From a checkpoint of a small transformer trained on Wikipedia.
Architecture: rotary positions, no biases in attention or MLP, untied embeddings.
Training: a variant of SOAP for these matrices, 371M tokens, 5660 steps.
Each number is 200 + 40 x the weight over its row's rms, rounded and kept within 0 to 999. Layers, rows and columns count from 0. The size before them is the row's rms in percent of the matrix's.

# down: layer 4 MLP down (transposed), 1280x320, rms 0.138, rows 944-950, columns 128-191
# gate: layer 4 MLP gate, 1280x320, rms 0.146, rows 945-951, columns 128-191
# up: layer 4 MLP up, 1280x320, rms 0.143, rows 945-951, columns 128-191
down944,103,202,193,146,195,166,227,254,188,181,208,182,160,322,153,244,193,211,171,177,222,216,218,183,303,264,191,226,198,205,268,181,181,207,168,227,204,173,208,197,158,187,201,208,227,236,170,240,220,132,191,248,179,231,189,166,189,169,117,202,201,207,189,162,172
gate945,107,186,134,187,196,267,233,189,171,175,172,188,196,237,202,194,198,197,199,150,237,185,201,249,146,177,165,229,259,238,212,244,204,163,177,167,211,176,180,234,216,230,164,208,181,164,163,237,183,178,202,129,241,131,222,241,236,162,239,239,208,192,231,232,159
up945,114,235,193,212,218,200,191,220,157,156,217,215,144,241,180,140,174,239,216,206,271,240,226,191,174,311,175,159,199,208,182,199,233,228,161,140,228,220,226,228,156,224,206,164,204,198,169,217,179,168,155,196,148,178,205,156,212,199,184,150,207,82,150,242,89
down945,094,215,193,225,197,196,144,200,234,208,164,168,168,216,215,175,197,218,185,191,197,207,199,215,172,243,126,208,198,199,202,209,184,97,187,185,234,196,156,239,172,164,197,182,248,192,173,241,187,155,196,222,197,132,203,195,170,160,204,221,247,171,169,200,219
gate946,095,215,198,137,233,158,228,209,300,186,173,279,168,254,241,184,206,156,149,207,189,231,147,199,196,150,257,247,176,242,187,112,190,178,229,191,231,231,205,162,175,229,129,221,150,225,194,232,206,210,267,235,203,199,274,174,273,136,146,181,181,215,211,196,198
up946,094,201,210,137,229,177,184,205,221,259,207,152,166,220,199,221,194,192,199,296,178,229,267,211,207,210,170,240,143,178,184,228,181,199,233,268,199,208,221,255,201,212,223,207,212,215,200,194,260,134,242,138,101,112,254,215,181,229,223,192,231,188,152,184,144
down946,100,247,185,181,212,172,209,174,244,260,171,245,214,180,222,199,129,207,170,167,158,224,195,223,230,162,174,208,247,232,197,133,201,141,175,144,262,245,232,170,187,160,204,184,150,201,139,183,160,238,154,170,172,212,237,205,306,255,105,218,195,220,177,206,277
gate947,100,218,199,249,204,220,214,149,234,169,197,155,195,192,183,141,173,252,196,183,248,158,213,161,117,269,210,257,190,143,118,214,140,220,202,248,222,188,194,218,172,231,223,197,137,270,189,196,212,212,230,225,242,231,123,194,118,217,184,167,243,227,99,206,195
up947,102,209,186,125,149,194,151,179,240,292,190,179,174,219,192,221,259,229,210,231,204,196,262,242,187,220,153,194,142,257,214,193,226,251,156,204,119,196,270,213,202,232,271,159,242,152,171,184,189,243,196,219,209,211,203,161,252,208,203,244,189,187,139,145,160
down947,104,246,245,179,172,196,186,147,188,202,240,198,191,219,203,254,250,241,201,205,190,152,186,152,189,190,249,182,206,225,214,202,234,237,216,259,207,148,186,226,218,252,200,237,214,152,203,196,192,116,137,251,168,225,238,183,175,198,175,259,138,230,196,155,166
gate948,094,231,237,207,174,132,187,282,274,134,128,176,241,169,243,226,169,192,230,165,147,239,153,186,219,73,195,182,174,278,162,228,238,274,223,295,220,179,209,245,209,263,208,120,234,220,205,234,259,250,194,128,199,259,238,139,246,274,203,203,197,185,187,205,218
up948,098,177,201,244,139,175,194,225,214,212,242,168,141,183,240,226,286,230,158,177,172,191,252,204,218,139,199,225,205,145,185,187,184,166,171,183,256,253,189,259,230,173,179,252,214,180,246,134,152,187,176,216,186,146,222,213,215,305,201,197,198,234,172,168,173
down948,101,197,196,215,220,161,182,149,215,164,170,263,178,191,229,192,239,247,146,259,295,161,221,227,175,252,164,235,225,188,270,182,167,247,224,200,209,316,151,285,189,199,238,204,180,211,241,207,142,190,199,194,138,184,171,181,256,236,120,215,232,215,226,183,251
gate949,099,219,193,197,262,245,255,259,225,264,253,206,184,267,217,212,98,188,137,192,145,186,217,122,210,190,278,200,159,164,220,227,180,188,209,181,165,218,189,211,212,192,223,218,180,137,188,191,136,248,239,230,260,174,260,125,224,232,235,121,178,193,272,120,241
up949,099,164,125,207,198,264,213,181,153,301,169,161,147,154,160,156,216,227,210,180,252,193,220,268,181,240,220,221,161,205,217,164,210,167,208,194,167,154,214,202,171,179,136,136,196,187,205,198,94,162,258,238,148,169,218,225,147,256,149,216,179,196,201,204,197
down949,100,276,218,162,219,222,165,162,191,253,174,182,229,180,259,209,245,236,224,177,244,269,240,221,224,224,188,227,183,185,253,183,139,207,228,157,219,122,232,158,213,244,141,245,170,226,116,234,217,203,257,203,94,206,159,227,246,188,284,243,163,149,255,223,144
gate950,096,205,231,279,167,199,215,162,239,172,187,201,203,222,132,206,202,147,209,219,184,216,121,190,251,197,176,210,257,270,157,235,174,205,178,148,221,123,181,216,153,102,219,169,200,225,173,168,205,217,213,216,152,203,246,234,180,184,226,127,233,119,172,183,149
up950,095,155,187,288,177,268,206,199,152,172,277,183,257,178,170,248,227,231,205,276,187,177,245,199,246,219,193,199,202,205,107,230,100,191,200,227,261,201,160,188,207,215,146,178,165,229,257,205,239,195,218,215,248,214,259,181,129,246,226,205,206,133,143,154,122
down950,099,222,191,198,196,179,183,238,252,217,209,225,270,300,159,225,227,198,214,130,247,146,160,277,264,233,211,192,278,233,229,245,255,266,237,218,249,219,157,167,228,214,156,134,195,166,200,175,218,267,218,254,254,236,207,144,96,213,172,176,272,188,226,195,257
gate951,096,165,182,104,196,234,146,93,204,232,207,177,182,245,116,233,115,174,221,226,208,190,270,183,231,180,249,162,242,138,170,146,226,158,243,205,226,222,167,220,124,231,229,215,255,196,176,159,212,244,177,163,210,202,213,249,197,168,216,236,195,195,201,226,208
up951,090,206,154,224,231,151,204,209,224,189,244,235,261,213,210,146,150,164,105,236,116,237,212,196,197,244,185,185,122,206,259,198,175,264,208,262,158,142,201,187,155,136,220,295,206,182,186,211,216,214,218,195,178,214,177,209,206,293,290,184,258,267,167,249,245